python train.py --num_hidden_layers=9 --hidden_size=224 --num_attention_heads=7 --num_key_value_heads=1 --head_dim=32 --intermediate_size=448 --vocab_size=8192 --hidden_act="swiglu" --norm="rmsnorm" --norm_place="pre" --norm_eps=1e-05 --positions="rope" --rope_theta=10000.0 --rope_fraction=1.0 --qk_norm=false --attn_scale=0.177 --bias="qkv" --tie_word_embeddings=false --parallel_block=false --init="uniform" --init_std_qkv=0.0321 --init_std_o=0.00757 --init_std_up=0.0321 --init_std_down=0.00757 --optimizer="soap_variant" --learning_rate=0.00638 --lr_mult_o=1.33 --beta1=0.95 --beta2=0.95 --lr_head=0.0116 --max_grad_norm=0.5 --warmup_steps=200 --schedule="wsd" --decay_fraction=0.797 --decay_shape="cos" --final_lr_fraction=0.1 --batch_tokens=65536 --max_seq_len=512 --doc_mask=true --z_loss=1e-05 --train_tokens=133800000 --max_steps=2042 --dataset="wikipedia_en"
Each number is 500 + 40 x the weight over the matrix's rms, rounded and kept within 0 to 999. Layers, rows and columns count from 0. Numbers have three digits each.

# down: layer 6 MLP down (transposed), 448x224, rms 0.11, rows 343-417, columns 168-223
# gate: layer 6 MLP gate, 448x224, rms 0.11, rows 344-418, columns 168-223
# up: layer 6 MLP up, 448x224, rms 0.112, rows 344-418, columns 168-223
down343:507507571542438508430592574410484412538458506465458394514537475505484415480477466468473537445428543474534489462529498546411455535524516510511494540536415524540520528542
gate344:525483554478444513523484478513471460531425454546450633451455540460566500502459470517492484559485476463516497491508488544472502465512427536465424527521583522508458491510
up344:518472500522597478418496460478490568413503484547470462529539451520458491446480526525498474489411504536488473528492481510542505513503488504539462511586473412480472512513
down344:514525467537557440512546531520498483497516460511586471531499458518516488441501422409520482484544513560495461510509457605484504540500553537509518489499441471522531497535
gate345:515463441551292552493482532456424571474473578495633452474516437493522586499537483480413515503494515499508571541519498467418489566496485516516491468473464550493481475516
up345:547479549496536444495590495557461455548516567551447531464429494524481478497484490527529567553523472579444479426521516534497546501536548508464513497464542563488403493603
down345:492487506510456523528465514508517508610503424519503531498493559521455540461498486552540463487460475528479547474483527425507519557437562415524539457523497575560560487496
gate346:463540577458599502504497530484487618547557471531457513512489464518533507489447551555428488492477485465508548517502545496509470488517524523418494516470455518504494514489
up346:503488450583603475524556461490477445510495555494519503529499467480568519532493524491474516454455510520589525512475494482499461559462488481528541558488487532518524512540
down346:497433455482517445542493500437530493526545587540560496414450533516434569574459444457501510519491529477474458494507513481493502488467471568525496503584534484538458517441
gate347:545469430450472517544515546453496493520493435512465465548474499490503492541490511564519463454448549542531604524509552469479503492470488501530453435555503472527474535475
up347:549460382505466556460481525461547431495505529556536459474505453521505501513486569538423554489444541501449569457488553526519452402501453477465468458483486494536443520524
down347:529462501529538539430495519443523426531515534518500524539486506507507408484507482497516485455460479464480574499547486489563533478461537430440462463517442534519517432523
gate348:570462530513510523449540447452550538502495500563486481535428433486536476531491597513547542489473494481556504562537525453533549445460506525504471472527544468548503431505
up348:466516462454459524516474510472435475476532557498488484428428504588534484523500490435477457550490492420492506483443424501526515532503539542529452461501515557507501585482
down348:509491493502421509459455467493425537551492515482451526481484479550533468535434535459517453496478481468506509488505502521511494491522428505443443530466529447522447461494
gate349:536525457526469510509528497487459545559523538539538532467486461520429415502527497536508461533503423459572509516424527446451488410540443498475520477468476451556466477478
up349:572512516507478486492584513439456441453462475460460499516443499506604522529522515590512466506513456497469526417524468462508544470462407406549514578580490514496534488400
down349:534465457508474459420541510513480481502481531490493534456481519544549432507501548618552546464442498507588515497509472504460457468549514449525505474422525514575582480557
gate350:552507467535476562504464481512520513507434472474544491517511465436472477498488495501504578601495495525484514478452538496586562525530458465480548535528509475511514387535
up350:524493495502439556440463514496532547609456547502517474533491431492502508496535496463599601557534497442508486539428568482467554448537494527512533570573544489483549453487
down350:500426525475467526539454465511485442515512493474511472532488480529528436555431532518525481577467476516423517502513494501484471511475481486523454504531481452485491406551
gate351:496523517464458508491532514510525444544477500480452522506490506519513505485492497509457515463494553524522457558468533489504431515442537509502581473589526526489488504491
up351:500550521447510486478463506488543457572546550451452472463517486513491508459511477544528443472486533436523562494513444432420573477517526526493537509588506531503523519459
down351:546517498484552458544480544496499459511452512473486575529504544463490498461486545518591449540551533446494498542471516491505478509505528486512506489520437433469435529511
gate352:508511458487541409541493488477570545569473495474463521501503483561485528475474474484508546498495521503486508521503437517446479533536473489498472532525454522533554531493
up352:568503504497511461508490522437461481520485456557589487542517494462494481516516491505525529500456459497497535457532507509546484451556472466526461444491500452480487440511
down352:481501530491421442503531554456488541551510548480465492533383509541553504476499486520503492484462512503557542488490436488472528512503492553547543522524552521534553559465
gate353:508471508482481528447487510496549478493458436440441429490503525525474458479394517487509532413522585473500525551528519463489580483538464443466468486551474421422472461471
up353:481436522512529484383502491527479495507479473462533547478536582498477509474544488490489438416457467472546482477473482472477506484463519535474558520506498493460470482521
down353:445492512465480496546480545580479488494523495481559524522443474517499484508534496462566503512465522444541496555503466478479426513484461479491564529479549548529480473595
gate354:464458512481496461486444487512467439527460524546600457490532454561422597498548539387485498575450460590540498526620400495492561477498511435552424534519462478479554495498
up354:439466471497620527503540613513479469510528523559555551512486516453449536530488468528549471526478471432523535571477455498506534546514500462514499505508447560529531465508
down354:474494564510455448531452510519537506525571486497471606612504542417514467534513510521500531483479490433462520536535543487474566472477492601480577534510508503501463475507
gate355:531423508538436538372456474532501545531422453453486477530580431474489439444430534469568441539487463494504538530523539450520489470516476506512495473555481457514551490545
up355:498505406550493566508544467448479491523555503504499506533481471495521503457487505589487453558499544571519487490495525507461429493583505494540516497499521506492472556528
down355:521507512430546469499554471457492535427609485512437471404516443548519495560546567465480469484526474436476452504490505500545473586567438494512496453471427550403446445417
gate356:531553512476470568511498494473439535423482489461440503477505474493501517469489531492560497555478425511497541472469506540473490486378485448479462448500513467496466448487
up356:475511550468510457472528532564511545549539507490503435451507512567534502480500449572471507460499469529494520488551449506510535478444490567502564398407500484520515517517
down356:430572488510513512515498467586473524409468440498536480514442501522525449491459520515546409503446471496470461511415510522493544470522547510497517446529508530515512455577
gate357:537514467533515450572479528534508572506483519532495434509507554488468535539504405526480441527518511468505559574477546494527536438506511501506532456445512542504523506512
up357:478514509516492386539491543551469524484531459517490488556536472507470500511380471533539519507502538491497482494488501485547500487534568472518508452486483495520574586468
down357:519500498524411509507511478588562476550465528506462438466511464474526440501446476526442465424521514525523543461511554488476532474493527491552583500447438509494474515480
gate358:553482453521440478534497491535522514559430499528477500460503451491512505510465552518492504518519522530526487515482476467409614483496482460499472502490478399507531514557
up358:482501501547512518497499550529546496503434557552523478493429441501538483526486524403467462508464489515550529481446535479504515437514467504504543469506451485490475563499
down358:443472472538516473497507522515578454518514489459514464498517473490491527517462462487482518514458486496551528512533427628559455413493475477559549476487591486449535543503
gate359:540505516412496484495493579536589464454499476467497563498507535551532530499493482520531543477523523435457417540564478535502489457490492508469560489433492547456460516500
up359:451507470491599504487506465471466518520490547503498518484548502480494499506492524539467530529478531530515499483430505489505549530447526492505489508455550505549586506519
down359:432470486549414533527510507585472495518471456516453502504448513563475475509504512535436542459492516507508565493503468503530481490462534539536589552506445541512530487528
gate360:494470463542474474542535472506530549555469536580549494485510551533466579477464464473515516493469497526518505479455513533564505472459560547565485518455545436549526504522
up360:531550533498420465489588536500444444498491485539539455501519430504513529404480560433436451483436521497466541524494468480500484504463530520415490521482472488477579499519
down360:457493544532437488508564579582520506557471447522471483544492511540507520446624532441498550554507551520558536520484534505488522541472501461481492512475534450547492482491
gate361:497506508487522491511552432564426527546517479501479497489529508451477463504479560462521515537466407582501498538492492501445445484523413520590531494517457498549456501477
up361:498587482488497495502496574534508463457446487423448392423448460432527505479478465590609490570575466549607480475519498427483455412529447486462464506503505554482578533529
down361:498571468504355544504516451570477553473414544471506491456458510443513526557553536601515503522506448523520490484492582522502426494475457500468490429515531517432509559583
gate362:507489482542551529523404507574547472474484515559461526526469549485481496470546524468556487578470549472558521511526499458472473541519453482576589465541503494535451485513
up362:469601531548469514538541503416521520474479517554559479536424474508499549564552472561505434467520494514506531505539426512440402514542528402472426537508554432522469498458
down362:551488510564423540512479473437491475465471531482569532526503533546557489578486537527541568464517512453515487530573466464474552537479481469440433461543503515545524442454
gate363:542459518482467502475527481435463530578503511462478560415455491498414482480487529491526607471487493507534552548542460484519491435512460559504491452522531465518476491537
up363:498471492529455509545539476496578538573494502543483439439486491572500493511475502464589415497450564494592475461469496525509518478431496467505503461473482488525545472404
down363:475512548537600608478498559500478497472475474438464447432488499491487467481498474488480511514458520599500479544478487473458438494485485542504503505474521438477510476479
gate364:512536494493536519568504518515553539554501454448444411520472522486546447496586542549471481561495455444551573530509466422616515497458542519540537592580523490431506486499
up364:428525518482505569518541466506495436545427495508559510536481530474431537563483486499522494411460529658499468463488479476508442506553465485472510415489564453498462540459
down364:511465476555590466513528470470405518517539521522463488500545489497496577463565498483482475379494533492461516546503521471537475519520500508431482377478500453467571557525
gate365:610464478528477519475491557504547505576497568484494471565469504478565503492523507491487488485455427464525470516480540548460484510445448462413505532533506482562516475478
up365:618460452426471513493486534554469586479414523499432481547522490513487509532570450490480506453414459489531485448500460421469505574596539452567514501481507481547474474517
down365:503413492513496541534535538448465514553506415532539457408512432444490534503429521502470531480511515379426501485479483488493477455495481501480449472498471478487540545506
gate366:504530480472463522484497547524514538515560487487538482517529504417479547519512462484469516469520492505476517415526467500538516485505447473429545545494500483514415492491
up366:540466537450494523512479444529490534505505460541505542472567525449617482532523514502474439497511577474508492487526504448503479472476556470547482486523484530535521560525
down366:484534488504383448530509524530487464454552518557489456486494488576535434460512497468500551487479500547539542435543500577474524447522499516483558519461526520505512499502
gate367:531513460522472479509526541469494496510478535486540522535519452496505590495439474521525474474471478512518518475488475503526482544433531460518512405439502477428524411461
up367:447437424456498526441460525445509463502501515512503586439455491557485454478517476448472522529482507478492579500523491500473511554480493469538449498509441512439532476513
down367:489518514514427491489505412453465505456545489532466544500481432587527471586485483537514537593529513480481533468530514548488504448527530555504540548496490583466482513483
gate368:528511564547531454526546486535635508505489516483509479539462587544564525490454512465513498461510479550449518409468479539547468538570517502474455530522587476498581477509
up368:461502558545514465500578560459499502530489460520495454503541498541564525472478498458496489509567506446523492527499510483508535467433409491487500495542553547472509485442
down368:470440475440557481513511468453502434503496490522554433486527498449515440427520541487444531487519429496443467459493526566512593552459435565491487539453468470469526456456
gate369:473489562499405539446508465489472559573495480516509443476424560538512580513463398529520529538521519488558544490480494462498519449518448468491523481593445473492484543533
up369:462586561452514443505547494548514513511451429437528532536529456523425570519540549590575545482507505586491491501479450498437409443502497501486518523524516442485509438538
down369:506505471484512493490467465494456525512463476412535515453471459492554486467515546465508498398552411511474502483491505550471512525571444479522543473506519466478462417484
gate370:520488468515468483498515563544544516544470459599492480453474514525489529528474506476518536510436546537495466481433461418526501468564481546482577435445441488435489547502
up370:479495592482370533453468493522461436482454463455538485442530555494425494491436611491513511477514554553531506554427556491527481451518468557489512500453447547547523487546
down370:543509430461488496488529458501477539492480492439430492499468482521538430492559510563500515484446425405502490518515488514488543611542490488507517591514553562460429513470
gate371:556503548524479425490589533509494531493518520458570502526444497495422512436497470493543432497483514556530494493504489514571485535546517437489437491445457543507512477537
up371:490477485476484505592458502534423543489543479480550551461475516501533516556469547472431473574497540499471514555509570506563492491542522557537495524466517499520507448439
down371:539554430485597477563500465534503473491476495562556466542542504515468511525488514492523528580460515596551456507405598449491562445569556477423518525489529519476534469490
gate372:548541517547518459493564497472494517459477516546469506522447535517486500479507548517495465504491479488492498581510429481507460468493532477521494500477488472548456488510
up372:479489510507567468441454451486472527507461432548487503553506540499513447468477552485526490560500546487465525519518485476456461572547456545493481542564505463545468525492
down372:555474455510512526468498509514468465542488531432468529519456482506564539519462505434519495517514495593526487467483482509474529495525484556481506523572497474540552539489
gate373:538551467563424547504538472488459531543577471539503432484518511453513516468528473536496484463503486531439460457513536499482470498559486468456486430535540507483513527541
up373:475562580457549476527532511537502522446507545400467517477509487393488479512449493545532499431517464513505568521460514457547493501525502503496454518470473555462489505523
down373:501473516528441501465501584460479474423553460460598547552520550513495513525543487505518467520526494509489516500539402493487527541488542500494533490498447565399547419471
gate374:552526506476424500474501498515526461507518503470479489446531437501373451502529515508424458403509493492542479494479536603478479521522559425497521493481519542437497482514
up374:501542462460538500480475468506498562540527504447447571463490550567564467512462473553421456496495537480473543492470551476469498500461496478539522531416483564504455534514
down374:491478454491415507463505512496555499513509602519369503485540446466571499503513490522526535497484497560522537453478485550473516561481436490536557511524543464508549429526
gate375:455524394462558521541504504539497450496424471473519495519506490577461453546487484498486485594527403507488488453563460487427508517505484555582501451551473492490508512489
up375:502502472543492421506565533468523499557529466438498475526486472506494543545508526442474509598516444476530506469461441484476540483532482553495497428526465519543484468515
down375:545515472490459493487516485525500446400510531412510533497508465506562510539517477476508460509518429520594485481503533410521518509540469509548494488511531440499535440548
gate376:534467553424473534574461520534457492568442580532431513505435467531494485492546463524477512496502481489479520492478517527535480501528549474475518504503484510529433454477
up376:526539495427457492455450456490475403562420541529432448529506516484443477490509525468535543525536498539487477525532501463494488493495562496516541537530460483528465469501
down376:526441539496461543540490450537541536498445481495491491508491484542472496463465547566504500544485525466573477539457483508497421535477546516456444435507500581424494508559
gate377:544553519528512510497486488537514496542482550562529545438489473425539524466517458481509456487402446502455568526528475528497601526471463440480539506541478530534468489482
up377:464572479476436487508487519461506476540538480464580556584493565536496403531479514527455494535508500454464474495525451552561505555540493436472505496456509524478462495473
down377:474491574542470482407533479494569469565460483435509521516514496483549518530530493564496470492460447524540517474525583465489539490530475467453476491531466497537427494497
gate378:516476420510549455485461533472544501461504493535465547473500511454475504446589496478454450486477500495500493479516456454552473538501525385490513458489480476513532479484
up378:506436450571558457454493489513579529526512472560498574426500488475489516505536489450516496464458504485459470561512480498539513518519427516484514581478451525495531513455
down378:557512497504545538469444533488509458504584528459549482492507471522475529474461504561531585530504575495481497505540505599546532460461558510455519495501471564536494515490
gate379:534457567434475493517488463556573456551523492570491516522500537515487519446440477498529575490473536455521511565502513495500584488530465510527449503534457433416477490428
up379:462482532471461490478527597464468511459556468462482570477433508523437535496516524461493549591457592474539441454511526541501462499479469442497434479493510461497490447494
down379:486514479531518476541447471443500488455472536469451450523519536456571472457511487402545574511552596544510436519501548522507437478559526603476516541549479538500460434502
gate380:455444505454504467514575518523514442575422610507556523465460429544483525436479468479568520491569486457476537519438400553539553541485565509427491433421567407473492538471
up380:540522500406502547525446511485435550479462549545489582525504484526476529563459518474524555518528445549495474567474553515438491523472521556573520528515531438549470513502
down380:506580443488534516518466529537528501487505481435579456516500501568487497472458490440557501535467482352501496454491455507474528398551529499515419474570551416449476499551
gate381:404524480495522497485494453534512553580579563570544471564464541472474510528488544502527502513510501443475451481519497505446353483486464542436521574538506544447542497445
up381:493509426527532478536542512493462469493526578537518480513480520525476488539559523532503485431507438490457517544558492493488427516493461523527486497537526482474507497539
down381:528528551502437544443499551528494543504494461396491560476482505483487494568571468467432429538501472483526485497493515534466553506454572553493527531535480510467504422535
gate382:571501461523494481450517506499520515485431486535505438519480500456470498566546456626438492460490465542559503479477522514529492489443480467507478496527518484555539522460
up382:527622534459460508513495451486522462501529524544493540517527548510500424506465527478529551524484483508433594480455501498448471520522504430564482498493511453451445457517
down382:536601459481493528502474539458521455486532473410548468485469526546470510473468440548440448521560522386506510525474425549516542479494548479472547483534549482463448466425
gate383:503533505510465447516508559558575608501536509401456505517461521474556537500530500523518512456448473512561481499510457557529510499511573531584463457452483540490465494441
up383:543558430518517459557458424542501460498521500481457467456508566511568568418512474528501446552440584369507436526501528433501488484482557487507532503456479516480470442525
down383:521514439595509537499461432491506527391473496445503456430490542458513477455536484527511523443527502575541541490527456483569459463485532527527425519546517503465450447445
gate384:541435454495452503470448531525525492494558556450543491430441422492511419431496473511511465522391601465510529461527475562484528506540504474496514417531560518518517524529
up384:487534463503493507465510464501476520536455518468430439458529501563495458432513517501573445478553557491488497487595538495452513471515476569451547373435478525552530486511
down384:530542463423481528448559491481501503545433503502440451507514525473506483506521528460488479501490469443514497439545550574463544566461542567542494568435533478508512423502
gate385:491499536485486568444463496562511506507505474577553479557523448485529541545500528500480466486508464529502511507498415473498592470541488463521423509587489472562532481461
up385:566511509525449509386529580515480553467534488538556518573540488507496542562477503491463520544535447526466519539539420528474515492481505433512436522493433536481472514513
down385:511502461506585463473593540494531525536469448557522600559475462513530565378521518481533490496449408513546469510552526581410493580539527497419493449477587475518483483570
gate386:545540500457502417521465539500469469503507503557554496532458548502461431512533508441519532515498510484515456500539470478456548535523403518548524484550479454545501557458
up386:526515488467547581504521499476504488559439506507415454573499495489543519455465505525507450542474454553537496489514570545493532413427625505470441482512482468471525486491
down386:483486411489435507523528468525462517506507495502496532524494537520533426517507453476511483526562494541515512486570489539481549580505574453544525470484519476538492492484
gate387:510541509477459524477554503454460530506452480468537510465551512522487500434391517508510528606436523433535539463516522542448506497563489525554585476440456503485503410488
up387:482527481485561523499453541554564555513492525480458529473453588534525565484579468499501505433553495528437494493432532449534506533504507612520414517427497473509529510504
down387:380521455460530500510419544557418529476551503537545481512525521506455556459495537502444416469502472550479464475537514541461518456568504520484428513485523518555532538441
gate388:555533511524536457499513541418499475481430445594504587505562538448495443523442464468538590406544464431469530526491542520562526551542457500446442456445519545555557509540
up388:504472537521489529442499423483510518501490496546503498431474496582559498490499583486479480492509474552526469533500513535563479430565493526479519513494454441451515526513
down388:479570443518487447466570549487539444496510466505475572550557563414511439543528495497533555462541501385409501527450501552529538620528481486497542518455569561526514489503
gate389:480458499447570543553452452516546466479553507510486489425528575494471535486440460551481538487501523532510491477506507504475536537578541519476531475479461459477520498570
up389:505514494512497516492544451514534530468535569461517501483427562534416493431510514432506469432555474435510571482515524501457558492494507509448392513503457441513507441477
down389:519478541535482470439546578463499474552527476586488558467552517532554530462449456470491465468507477508604437486526519486582452562506544498499476523494600550517463491514
gate390:491488560584460516577444479480597542509447537498471515576558467472473462450491545546464449536522522612569449550502495479398436533580510580510520474534601468496575594537
up390:511518499550536408459457547491567515481436434496443497498520484519448585509517550439541512506495464419495519527526525539497549549464498480576518530595446471558520452505
down390:537517498500514506464448466553506537496460414515538539521474479523494548397429463526465432540523501544505434501468483423491561489509501433538450527523536514466475525510
gate391:509517454528524550514459485369511506471501538462508489501481530413508573464466532531474476488465442545458442447490462550504539498512497574487462548507517493499515469510
up391:464508524469484548534455452584499487475524426480550557440538428566462515514505470514483456481452482447519517545546497547494512536538508517500483486563505470533548533555
down391:458456556503413519401500505467511479483487453488470539523447528517495506516454529501451475554506521475532537506581535557513543462458446446548580517501438536450538469510
gate392:517535542454493548468461541509388526581457527573540517504534504484465546513511491465553508493574463597565541478468580510463516462466476469401423544536539436519542470574
up392:436586478515510435467578521591502549527511424472469451494544487514517544489532437496509481526513471520442449539459517418482616487495460509536527529451477470494535431482
down392:415543451451503497496554475429483471491493420492494518436557456478467515583548499473556496496493495442505451502502486538479513589531404510472527469512470553451488464540
gate393:443469468439517537522504501494531458504413471431520531569532506543556531494443630441530512561490493447455460517532503498496483449496513442559460493578500509539458543424
up393:519510486511446505495483493458599501552446533496493459506433485543595487467419475506488480528506472545569469540541537473468504459490479482543382486517514508559427556427
down393:559527468496354495511495558405525464562498473454506445617520441465577463457549529536525444551493554443459496547518495540470455470436505554499501522551408504534494522450
gate394:482423565505585516524479500486495488449453567551548546474493465514544465500492433506506473574536456456541510524496448503416459534459498456541439448475480490462464478538
up394:557561442497433517510493454506491525491481476569498587475537542508520548472495504491469483489449558577452488427527563497507476462466446518541564518483487530551517524523
down394:575518542549581462527487512492498514512489462471556447481475474498498513478549464494472460546491482531517502519550490482468485476528497459505399434490447481464484477503
gate395:516526534513448439465520494485479563481525471506515440529495523470477453488516474524567498509496523502490547448485481479510439418516548523515454463453490467514520513452
up395:436491508522516584510458562524553504563464562392515562491545457460506435532486509446524516509453461505488528509458520450548482477490483527513535538485482535434460469516
down395:503514502453550432531444434520486515495448531511474492468509474505508430482552489544528515538476505449462542501497497436458459536512487504487487455455491511481467483473
gate396:491507505481569496506514564516498533527514465488573486595523532483543440491519483465578498475502494509504460510543540503510462360554507519433390486490504402513532472552
up396:442468476524451490509585526491517522460514545464481410476427450526505490507502516451509474502500535418475496555411549492437587493476506535563505577490495555486477506496
down396:428505518511620417478475453410587535600444547439555456431495385474561442498520520464453459535475558462545492550432532482461531491509475466503430575459544459520549463477
gate397:572467498437498471489457502487527509488453507498528468526553451524508473488512541467504538485532496479539550500465469478451500547495439550508441495497524467495407608481
up397:441502488520470535493463486467485494504554524517503505491491468491445484514523547422534508490455453479469503504479502476513487530557549472427511465577544504483397465400
down397:508442535424480504499542497373579512454439530555496504448487478561559554434543493517426524501496497428500529514494519471557491466494454450428426506581545548465487524526
gate398:473453516551500550515503460578504570511542496550544499516469509494504530491497475498436563465470493503488515495492502434489532508543495516569527490516495446489492508552
up398:522466494465497544538518482497536517461534502509513527555525460473517483472539531437495444463465414554424536438514543486500487512512469435484513482522497454512505498520
down398:484516539530458549433497509486481591481541493533506553433540525496542530462495503525501545503574479514545521490547531481541430465495484495517459485410551484525465552479
gate399:473568523509533516563482498468481473448477487540470480531583525503417526572498566511520451504478493520505512460506525489480546475506448486507486458446478461491418535472
up399:500521460463464452482482468486508495538423549485506488468498455512493513522565549489500522462509507467452510516524475565561541479532548478531519476455507494484527519473
down399:502435436492492520459527421454497569494431543551552473506496462517470510460497488474465442565505483507451544468535536513614538524432596484526500526508512523485540464519
gate400:523577472505429453566494513501469465520491523569474488473563487471469441533462498479398457505438423507510487547526590451491430519524488473538556469473484412497467541505
up400:499534555503547542520469465447505447464485616534471508386551479547453498503536581448468478468543478524511544553543510488445499533466463479481477489480499519516441568494
down400:469456448487519489519491428500473482504509496416479546486533495523538451479497532486452478483543456507521518469469449498520524513500495452527525483536515430486529516604
gate401:589524496537382488517499453527548411568471506447559454507468502488486534490526464527523554432423409446457496414556401472456541540444498489453466488519449491516489466524
up401:471514487459568479499472532536472545522525555545388537505547505469498452478516509454515496465639497531480513538519564522506420428550490465582555399527469532560494496468
down401:466454495439441555451486491475483609500446462484456499461462534457479483454586485504509405539434455548413494513472517573464491543496545523493604496555504577480473470475
gate402:497524497460520497423503544517541520487478518520472560465496484445452487478444551470449440565498496415531490520479536487524515491527525500504449479502513490569481531474
up402:495457515525447486504511615472569507518522520507476490529504549505531445504528500531545457529484421518545523484548537489477547457557555491524465501492468532431512513482
down402:525557542568457544527517524481475512484500488533506473525463496502496428514534403542431523478515487467518472485512482523513467514492539500490471493475436451475537463562
gate403:490525421504515485485526466421463541445521524547477534471558455556490514456499494437494420528452534526522540534556594471490447530513566522496424464487494499454532509548
up403:489482539488490479495469439480540565547496515453580461503461597449532518494576589538455514464460467499511459468490497530556499514503464421501474520427522539464525510512
down403:492521421420548539520490436517541433450520508498550465513497434512548499408538521459516529451533498519487457513426483506468521495538478555519508490548552464493514507494
gate404:494558522543517486497437512499529561453452522547577462458478507493475464499502471547527550409472465540468422498511568528457519475523520463499528413498432511552543523490
up404:533509522623500518481456474446493554571418567524494479521476534481516446514474483523520473451506503483505527496550503464582478464473497484515372440529438522491447482531
down404:457515490488675494432468470509510490503547499544461452517511523495469548512490455492549520513520467468515452518477499548491503473566499530473480468490549541489511449385
gate405:475525506444486595453494541563501451561507501514518461507522483504475526505513520545493531433478461484527483564499466479529489471433480489481479476527481482550475478552
up405:491486468487508491484553533472476410494480453444550599429505501519438524569513505589548444396506469494561473518484513506492509497430522496504564524453499561389440542474
down405:477466514457652463506569544477472430480499418427500513555558496488506444460448542536522501441475451501454430509529533494422495411482523514476458477514575543533395563533
gate406:513451456514451469533483481493536543594477432477537462529410436511516476479552550441463459458475499455525529519480523453577491535529529474510474536597425433483519496485
up406:576482556487507431460567483521568532527499462491440508467435463509571488449522560498540444460516498472513507443509590450443515483464579515553458476439544464445581549541
down406:412542544517531524589529499462476449520461486531481474553593501484627521482508547465460587440512549517483496465489502545488533432538499401566478473468432456498499505491
gate407:522492524457474490518568517583532486476495490456516522475477519491499491538565444497468518505507498466461474419478497528499499450490376486528475507485500471470561488517
up407:521490499531522512450502564533471459543502509450536522575521541532559489415461499518517533418504415567570421521514514558490414536487500468525477524541440477489520505454
down407:507474524476409527520527565556537467470583498503483460531459454519500575508450440445543490476538577574525525491560516508542550487493529463459530561494498458524426485554
gate408:495488565451499545530456502480553552517477524527495479524502522524502526488476519464489491497427511504525549540497571511479530482491439478525425439461467498451485509490
up408:493486477453391542507534522541503525493414563487499443531462597493456536525542531508428400527474564440484456602552524536462505487555477547453467465530541544507546521537
down408:461489553420467474509495509434544534550512448489543480477535426498617503513475504501503553503516545400469517542527432576471491442507483554507471521460487513473470448478
gate409:516554557492471489579432469496554534461430516452532476482510477437547564527451508513470562537453495515484520536443470480518512500509538427584526506516493466452507479494
up409:521506509458563546526520557530523514513489484486464604520546543490499482530530454504473492501502479517543442498569533538471451502482544465469501454531480478519476548506
down409:503513483547620514500499548462448491539592513516502517574470533543480534417506485484506506535522474517537511542540515559482501507538455554433552481483446433534484540450
gate410:526574477459425468469443481484515552455466454480466496513568513500512557475424482544459481509497531476537487501488465474481467566553532461507490502513552404520507486494
up410:492502570464518503569489489477558496550483496567452495537505526512538453529454506614458502463510446540516443486498433556460491438491551480417438502466487477467532447537
down410:519488451509551469512546373551586440518464487508480473515464497522535426453461512482532490474515568528444476573556497466515542429511525474464480543477468461552501431497
gate411:500435498474477455476429495513529555500501472513597474593530495415505554437475476537444541552519521574537532496425532565495477536546506564509507504399507498573521491565
up411:522458433502462512545454534485517484523533489505564509465524489471485522447518491491507532469456598535531474532434529554451496555515467531524548537528482452506559457529
down411:520544468506430476515503581478493505525511566544523525462491550553459456428491401485570516527515485529527533500465597387531458492555469520538424515514499532503536511486
gate412:525532545429523474493569432496530550498488433474449557503508405519538459607485529459494432484460473439463499547492469544523520453500513537521477441498521525543494502457
up412:507403486440524469530512508521514526507536486489496453489479562450394500483565534578544496467484526458527517443529467505477419518499502437508456484501511506477599473513
down412:538505488430480481516491512472456497450457506495424414470392531588546488551528513509469508503484565524511516575452496525523504501515533467488493475520500585476455473554
gate413:495427552531461469513460478528464468493538471470533590533442486535458522525512524458471487447448472470504550464513480475576504552474542501443532532494537474548521474457
up413:486527484553415515542432528452498523552492546506502549487503504452531480448464535454487550507496488489546558517487607458560472453499552461468511495535440485505453543458
down413:514584440575372518434425529502499501471539515488551453524461504500514552579531480507478478499526597502533549411467512498495509548506481495506500496497464486493451581575
gate414:562442494481532462522532511437494549563468504540467516482497488475459483467474513511485489510500553458518533515525507535499471530479453440547450466549431495486496465581
up414:485479520515551533529467481508566527489549564420431474499410476402482454498523533524480439597461542476494512494502468564515453439495463488498518455557498520523434452540
down414:483480464503685512433493486505521514531530421502524528584504559532539451555515548473534464486461445490498503553492589474514508472468523462509547528515551520539524450432
gate415:501482522418544433455499467492415562488481460534477446494527474481472496472485511425497522536450451500504539470540536504522592491474554491500519501476488529460503496535
up415:581477560549515566525479462582502506447444479480509488544533458542469453558499490534478486520506468442517468513513495486478462461515473554431443518492513495507506444532
down415:514493530536419460482478545496525535501530508512497462563499497487509531538459576470466522528523476541535514516461542475496489417472514556459530574463499545539498513512
gate416:548415430443496427529481459557541551475509520498506415474549524506589595380479522484431477534477499504558388502482477425476549532567461519485549522436497548548495412481
up416:494532463547425403473573502482495507442440510548534519562504481567524511520538441527571529475579530500506579429616525499462532511562541526478544475493471487468504477411
down416:455515550489518465515481521334427529524466482462418438480483441491396527557559468503457480512473507513506556460552501501511520527435465537524534536441553491465528469544
gate417:525486532460484492542504520530516469527465415482456423541472398376543517520475528490475479556482501557547478500431469443492561499549542428485495394488518531501494502531
up417:519516403425463534531514466452564387434500432442499456561449503551457462466450458458508492475439547487543519506550465540538458430456551414470528452503502505527504464483
down417:516545525536558561514472459474503476454521530421484522436567545469472474544507429498494478486476452515528529512500476507497488438482536465447445560546481454510464437468
gate418:565500520488511533443465557514570472581502530477414529496514564520409527459444622502519514410447542487493473475524510486462505532547528533474514484529465411606507503532
up418:451519592546485463505467477428463513485483528513478475481424527549556455508444546497534591528452497504487473477456510470514560534486520470577498512482553566518520540449